{
  "intermediate_size": 1920,
  "norm_place": "pre",
  "qk_norm": true,
  "tie_word_embeddings": false,
  "init_std_o": 0.00399,
  "init_std_down": 0.00399,
  "learning_rate": 0.00212,
  "beta1": 0.95,
  "lr_head": 0.00636,
  "decay_shape": "exp",
  "doc_mask": true,
  "z_loss": 1e-05,
  "max_steps": 7821
}
Each number is 128 + 32 x the weight over its row's rms, rounded and kept within 0 to 255. Layers, rows and columns count from 0. Numbers have three digits each. The size before them is the row's rms in percent of the matrix's.

# layer 7 MLP down (transposed), 1920x576, rms 0.119, rows 851-865, columns 0-143
104:166116103095095122114117143115120079140168138159099133099166098129115131162138111138111124155086139135107102140080106115186082137133173153104165132140171150160149108075141114114124112069136104149080127196098143086104143092160110171074116138089116061113075083127081164134178164127104119148116111108109143150114114097128118136162084137156156100127139132100116140122062146176104119107136153147174138098085170085118170102147107029200140
102:139133096158154126130092156113105121079110189118110124077097144093189101110162129120117121130096184115155095125195176085106149104100140111121090149072115154086129140076111152118111161117188129124097085181106099185138119113121145136098074133120146105101135107126139083089101112149123055000137148098089153077080113107195139160133051097146153190113134188116091161099139157092176104173143164134088097117164218136156139093121129101125132
098:146140170151083103106105098179124147091128140130104155132098110120115137119130118150139104138190169141136140169083132108103125088127135130130185158116117086132139115145165163169129137125115098120140137134108148110117121096107100114138143115144169173115121118145111154114077131096098091100175162109128117122160117102158117135109137097097122129138093149136112128166097166069145155169135158133153080093140135109075147149143129199060139
097:120114119193197111136101068133167109128167104162092111116120132119135156155136088118062117176096100141106149130093072167159132173135122093093166106184127160159174154146121063165157206103133085170127094148114120133125122055102080137095107180109076135115156105132175094167105156139125116137145077102094077105119148158111135141115077099110128076118136148144147124195132188083129171123080107181052158151117184114177125156133148147108159
100:178117145071126149105124108156079136120094178118126076157175142123100107158125061089102124174144177111105119074124175088167125159149121128078113114152175181126049102074175094071171140130140099123129083130135170103106107131157140167164129163146111118155121156141114094110126040102108107120136148128093147159095105151113075142107161141106122122180106106116177183116134132135119184143137171136153130143065082066183098106113161100098136
104:083126160081102125133097193142108099129106076104124181053166068097152167099098129151112140127092119149102125105133142131211144185129114141170164100125132145082116130158103145077103161108156113114112085146124119098091137081141078137153147081172114166146124129110097170140095137070098158123127070144131159070131125149066168152158129141156124117177108178102201132132162142109132062171169157097113037139146146133194222149134144147097116
089:127088087106188115118183146117161087115068112139077073121145081118050088121122106126110161086153143092074139082105117098130149147197144088087170080183103162160081137104095150119120170141137180133094214116081117140124175143154076122093101107100196084125132164090115082145159180140100154101090041082126178136151077144144140123100170138141139128154115099150145162165171125131128193187206166161150075112164126112160106176128136145132167
103:095148181148091102135126099110102154146072084135171092121080125091144080094121106146128176121078141144148183153097118177110139104075189119107121116093133156103127174180134104164116085169131149028162142222209099128126118109105114138107134101137070117138120152105112126110135095111161172131159178119121124147165097075112156160121151138184122084159129118053133118079158145149135117117153104126191043112111087119120092172175112139173108
096:159067169181126077130160144116099146161062170223087129119108120106121123109105121173134120115160140152133177147083128102031113134145080135074145130170098147124131026080138162191126122143107110123123119136122167140163141102086146102128146130105109220132114187125131101150104138095080151123164147167169131139110146155117125110163162064120172114114099133145130136104118073190087128098125145129112057134129139175120159146139073200162132
106:131163179159147125112110090143105139159142154095083111151130113111136106161131118110183137150185100137145208129114129124157113135090123160124118116040140142096185130173118096100091146150173075207073117131136080120176121160097158154154110123205129113115157112134152145111127058157144121167112136108099123186134122083091129158119102134099131105089138159134136099161075119064107066126110166104139059095139149115094106166161109183159111
106:153084189150164150123119138161132093127154130083121153161141127158160121104106183139142091157122197122138133183172164072128137133049178145157119164118133119162132113099138132078139156187186181175023176100110044102130153129077089129113155108112067053086104195149146213114067118074144134196110111094131109145152079090123118085170118064164161097102148143174134161138115098124144162124122161118130138103095144157162133074113139133075161
105:086071144168191130143095198140175160112114128086158121133119110152131117136099169079159179148066100142125075132142137093087109130073136163120125125179084160121168147101208129040146164075105174126181103143147114067094146100127083076107143118133094100150157106159144137144122085109093120149158145169130116113144144094207112094165107175148094068110099159114127158144152089152077160082153103089115136158104134127176131095112151137174166
096:154134117099148156163187140080110079082085159175121131148145153119135137111123118201145160135054128108183189144152063105151051147144065148085134134090109134147175141080176162086105144124074141087084174152162151140151120163154138160111153132136139135134151124100076159140076152149127083082119116097079119143104128069115150159138157088046145112122135091099160098134170078108051136128107105113143153174131108095078090175165162140116138
100:148173101077088080103108165136104146146088097140134108142119163132154065152064127145067118156136126141119087115156145091039156135122153168098146129159142172115148126112121118131119184115176143129109133106110083099122147133146178132149122143191153114130109147100145175138131074156174137081163124062121171111123080126135127179120103141117162127134114128187116145142052124145102122120130178164110111088096116064066227160098172115177140
103:156140115102113134160185139136123184126121115107161118113105156089126102116149118095131118182176133145076146109140084127187184077176140126160067084119125188073077080170126157114135146066126120120155130119058174113153139136090115149143131066142125097147112092076124104109161088131115115066066177143129117131098153168129072107141133185125098173189189103093136145061109128117167150124131094168060084150119118110201179090198188129202141
# layer 7 MLP gate, 1920x576, rms 0.111, rows 852-866, columns 0-143
097:121136145150093112168126153131136108137131095128123158158083077164123123158164209100188157151105080083136132086163129137196153091159198129155079164215120159142139171066160117111102120105224132117173183166143080134092164176091107130095100156098154133132065152125193059101139127189111138147210131066180152129135172103169124147133107161165137177114143147168175096138122087122100073074166153118115106139127097109110144177154130199130131
097:200160129146163087121153120110123117175186115195128089151132062130152161049152116084138126092138169080131121119184153143119125143127136188146225139154096132110113168123149164188137123120090073095213149122134116104122157125096094109114097132118105188123130095126128158184130133126064098168105138125126149129086150122175173132135105127095085096185144162142173139109114171130171115190152152176102138122156104148223114126126170155172121
100:121091103165158129128149139163154148149137109132128085143125142133132175171145116081108134088141119107180203179109102102124077149157096135031109117196107141123129145121146155123116129136123134157113184169081145140117171171091131137142086175146113159128157118138109092137088148109092162104170115131100076143154228190186104128126154079121169117107141122115138090171110136123101141098123167191123041157160079104147109147131138168155086
099:147132119109119138153141146116128076091064081145081091115123156170110068158168181154162143101128094080134182116130137137118092068145110077137130096078133156119133095107102131125113095089092144138136157138119135098136110160132134161104117154166161127116138103155075201136151110082089215149135065117079179130104108086106089130105126171160145116178122118126172091180153136123147101122126098149136105143110099116104113142121118112126099
096:119222150134185152086152171115212126163104117093125163132097136064125176111156166057080129116141110131087136136075121131071096115150143096113112118109105144159110088208114097102097084189106133055084139169054184129105158068122066073095134155180108117092119129098156155182164133132148111087103091134101153152129079131138120101163198152148155129128100129142150142138104082081140126113166119138072131182082134113132124101101108120166105
091:127142140133134116122118138127132121128104129184143113145133101159123146075091140098201125157135111147137161109146112102104122120105074071133101179135159143155146097176152111162100117178143126123125085133168121172164147104154149124112138150140100157150178103138137156120167092104148156139162106122140148171144206158064131109155145139074128085134146070200130129167166161102094107120208143158092162117192143099159105102133132175121115
102:134122077124124123118102134097077111159164133155121076138147115152146131103107152111152173100107145121141127165112113128123164095121095138082129064152155097180137076144094139102134169066127161119179145094148102168114120104088149155051128049147114112222103132115133196115090116182165131159110120130130149204097113154109173122122098073105127097108115168124126161116133116153126091120113174137105095152174100156170125101064101176147136
098:148156082110114116115153117079146101158143176158146100167147111120111067143136091122152136153132134160172129173138173066092131087123127124121099185146094088140101170145165106172108068149160168185094111115106134132187204146152146167083082158108136160156125119102168098115137174127094099107109140109102066145129111162080141061160170157045144071118106201189177130136139122103116134080127190145092101131113141126205161104153162174156111
106:113157153166153161142144171140134065112152163145069143153085170154094187054116134166126172153097129183189101075045135137113098136170136139111146155159078080183071117083146162077140131105143119134080093120133190127104045132134079085119114099147127156111090115113162095130216090156122133169153071150155149120108110105112087102110088146133108076122126103144132112119070157083147113119099095179134177109112106165127184088188153150121129
110:095151084101156116223099132107149072107138111096138072139140177156104122065121095191131131116111171110090140156078193137101119146099109097164161136118181120072119127074216135124169113118120133164075122177076141140144069084096171113116142121184095136131199138161123113144122140062166140110076172112116144140172103103134173120133144114108164089159129115129114175085135108148150156068123121134119106126133140088116099086148086113150156
099:093136177142114152179127097162145177087135085189158092146202086126159146189174120088119152125092164154121149124199083115161181136133110095138145140149168170114045164063125074184131089152153144110095103113134150132155123132158161176135167089154163164179085117104140153160166140095146162126101139157081106129163101118112091152139088048153112137144083135132167095084136118129147151131099158144166116122128134115111104104126117130107103
096:105167101069138133170112094133116171106084069112104135128142148190098074103123071134141097150073137117151155187116149107156114123089165081082121130143169160103135133175111117139150088088107129125117097090100090172126178154097141124173149168141146163166086099065110153190105125084127134144169092095111111082154146102121113136152127089148149106114088144087197099109105183136134147078032088189154128122130148095143147130166120150124078
100:131119113101131101082172086097117186136150152103110123143127119110111152146097131120072136132161139145167150137126081085177076157150099113090134109076092131093151185113210178111158144073129181167193125131161137166111129116127130110160143195173151106082165143114132168126181134190040080117072125142130138099129082167057086101127157099132151103150177145064140124137122111161120161138085147057146088083137123098137149083116073123160059
108:141112132110150160128099124083098117157130202198096172145146107158166133160167159115115149169099147116153101119151159119099135152149125079090108098142123160141123134118131160162143112180076090103097141168164094153140171132113159096187158169111144155156113200139138083121123122111141148127105133150155193119065149201166126127147148109154126142157131155103111142163143129077163093078130145129114126101149136181109141069154137113146080
102:176142132117150121113180172091115155121137125189116133114133132232156172160129105147168160159174096118104154180114117133133135094094072107069134118107133089112118166103105127088114162125095138134190111127103082142063076114153133154136078126112183190124101118064149113088143088128183056128123078140125133102134135149109148114142111145105159108168120150100133150138151165047126164122129113126192221179177126151173144111142129148115039
# layer 7 MLP up, 1920x576, rms 0.121, rows 852-866, columns 0-143
097:132132099102079100101127179135131127167076173143118107161163117109135053137094108168138120177174092079132095175152086101097127024151172118142106141109089114113102129173076086072112184100169156191170103120058189109136141096069083146084112127125088132106152092128133151143152101135129121146159128151185123136109127189109134145130087117081171087118149140068135107089108161097206175114099061082191161070111154122134152085152098151143111
092:087063152103127148121158140139067196148140110183095139135207141126102163091218099163129118138098104133080118148156104122173127179178123140162114092161171149130111113141163169139103124143118132155156161132135121134116109118106134138117197130101110181107101123106108139017083131155157108168099057156103154126127086112155105090087153147123121129133180177139121081083130142120177141086141075093112094232115154136144112131099169165147162
098:106111124134103124147132037105141187155113143127145137149094080079157148127089059117184147140130107169173084100157139136148122138218111133127136153148117137132214153158141140121139136127100134161122146135091106124117154173123109135160085123137172164160134113125074104133130128118151142099040112113140041129115180126144138141124123062107105073158115131137149117120166159106132093055118126150143108176125096107175091133142130145125117
097:108116105139136128090139119146167185105157208134159184196102113098104089166144102151148107145145107111103134148172137110098161136128169136154133170094157128145136136145139087121104085166167129134177132154120080139057147080127192101165134116124070126089044108118116137130154110146119109102209125127148132122158123078105138159158081058157117135102184112131088120115154117131101134128118108068171149088121128168093114145140119153164142
098:126110139172127147121178135117107121140086127167133150140121159090079138094113143200156148071156104122161183193079151144152185060111107109173088130060106163107144160142158075090079160126109171123129129157189173121094126123119207140057143135095127119098221179089107063135162139138139090078104108147096172092166153135160138148106085116118168133065098104152118142105170137133167099134117179172150110142192110122142129138113106133116117
092:133168131143092113059139104144122127099192118165130125105132117110109112099113059124110106163139159106116108117116154166169147120074131076093143113161120116156113120078142114121144134150108126110126164110139132114093138149128126130134137140152125207170109125145089099132174142099134113060096175087146079130134075107193103142135084144151110114139130159200147063118115134157183208127064111123178129149146134104138169160102086115103078
102:067123097126064083146116101148108137131119145153136180153178076077139125146212152140121178107056121150164141072143165155112130068186104075096095161066084127139147107127123125103117131136229130103148211141093132107094151117138079160134043135117122151120158148089123113090172137148168085145125158082128119166147136161138110097166130195126121159108138147094148076102123081173096149134136116137102140110131147154158143153109181109168121
097:132172130180140151110138092210134143062107144173121100145148092118155096113131173137142217165137103133132106181143134110117136135163143149109061152129119105107149120177220141134101147187091128159127079130136093121157161141123138165107100123102162132119125109125083115074128068158103093096074142090105035127102132163129124139150174143101084093121100115165155133133138142112098129095133171116057047120076144085175144133150175091135111
110:120139087131097081160167094140087085101134044104114152145172184075092139127055146136167107098137113138095137148142081182140136132129090142125097090132117109089104136067147113066090103124128129112152144081148104134166059125115111178067059106127127127079119163112150081123114095084132159077131101140105120106141129107152170117151123087162156144133176203128208111089103151093112144169131107156161096081115126164103107150099119122158143
109:137098099073142114146132168141116118162149091154101184098094141159049109114124141133093136118137105036130184190160134134134128185141164125104121125163145079129129133179118150120182128120108180109139112127073099061139067156128144136133152134070073200100128142167138109133165156091154109167102180082106141162102091107109227105110153138177096062166113152110192132119085068134172128113111161161157070119177117177207148115070128128077114
101:157098096146158112123108137122134092099097180088163114090173147129183146150143088113111139134138118190115125123119170077127105153123148103112144125126121161112142127064121088142159120154136139153069100127131178078086090142124116074100138136104151077170090083113194114111146128107108142094115119146144091185161089103115100160076090069140128138098116100151187141124131086107145163107140125150132129112137096168129144113175136163130078
090:143131127105185151198110103128122151156168073053161186123035110116128135149162101121113097187114144155127153153102186158150156155134130147073127127180100142105127148095098155187165153089175107105160104124129100158120180154147119100164124109173145163120162054111096189140137103148181122146154154149109091096159174134112098171104148076146097091175096096146142104099099097082158113088194109192157063103174181158134172132113130217134123
104:182109145133115123139184118116073137100171129085088074114081086096094117132135120147091132091128072105079169145173130097122075163097162171145100174094104127138146150172140129106115129151188171079177128144113097189181106124125090143092121174165116110136144142122132143137155127131138146152098114145075119096110081143130162120101190088152183163145118107153066122120127160113113163172054084091183117147165160082112151136055124141125098
108:076102165103149126176155130078129144155152099148111121052110088105122138110147163140043081160106138153146116129142162132169153110120100107120154109185174105143150141123165134123132093134125090086132137138117119119077117160138121173095113125169182134121150096081079145146161179235158131139075102149118147109078093101120141117086157129118093127145183089096190132140087109134079100162147092138092065120162134151183136134167115127090161
103:206118155137156112125161131117113145118186083149123111073166114121157078143113072092109105103112154167143103082116129151139163152156104115169067068169139134098152186150120162126086114115105177137111175136142141147102127083126147174120098061125150132171123100109164109089106097046122134105098121077126199125132136115087136082170132132175104127175146121105142150146134108174118103112135157156217129066168139129183175106100136138115124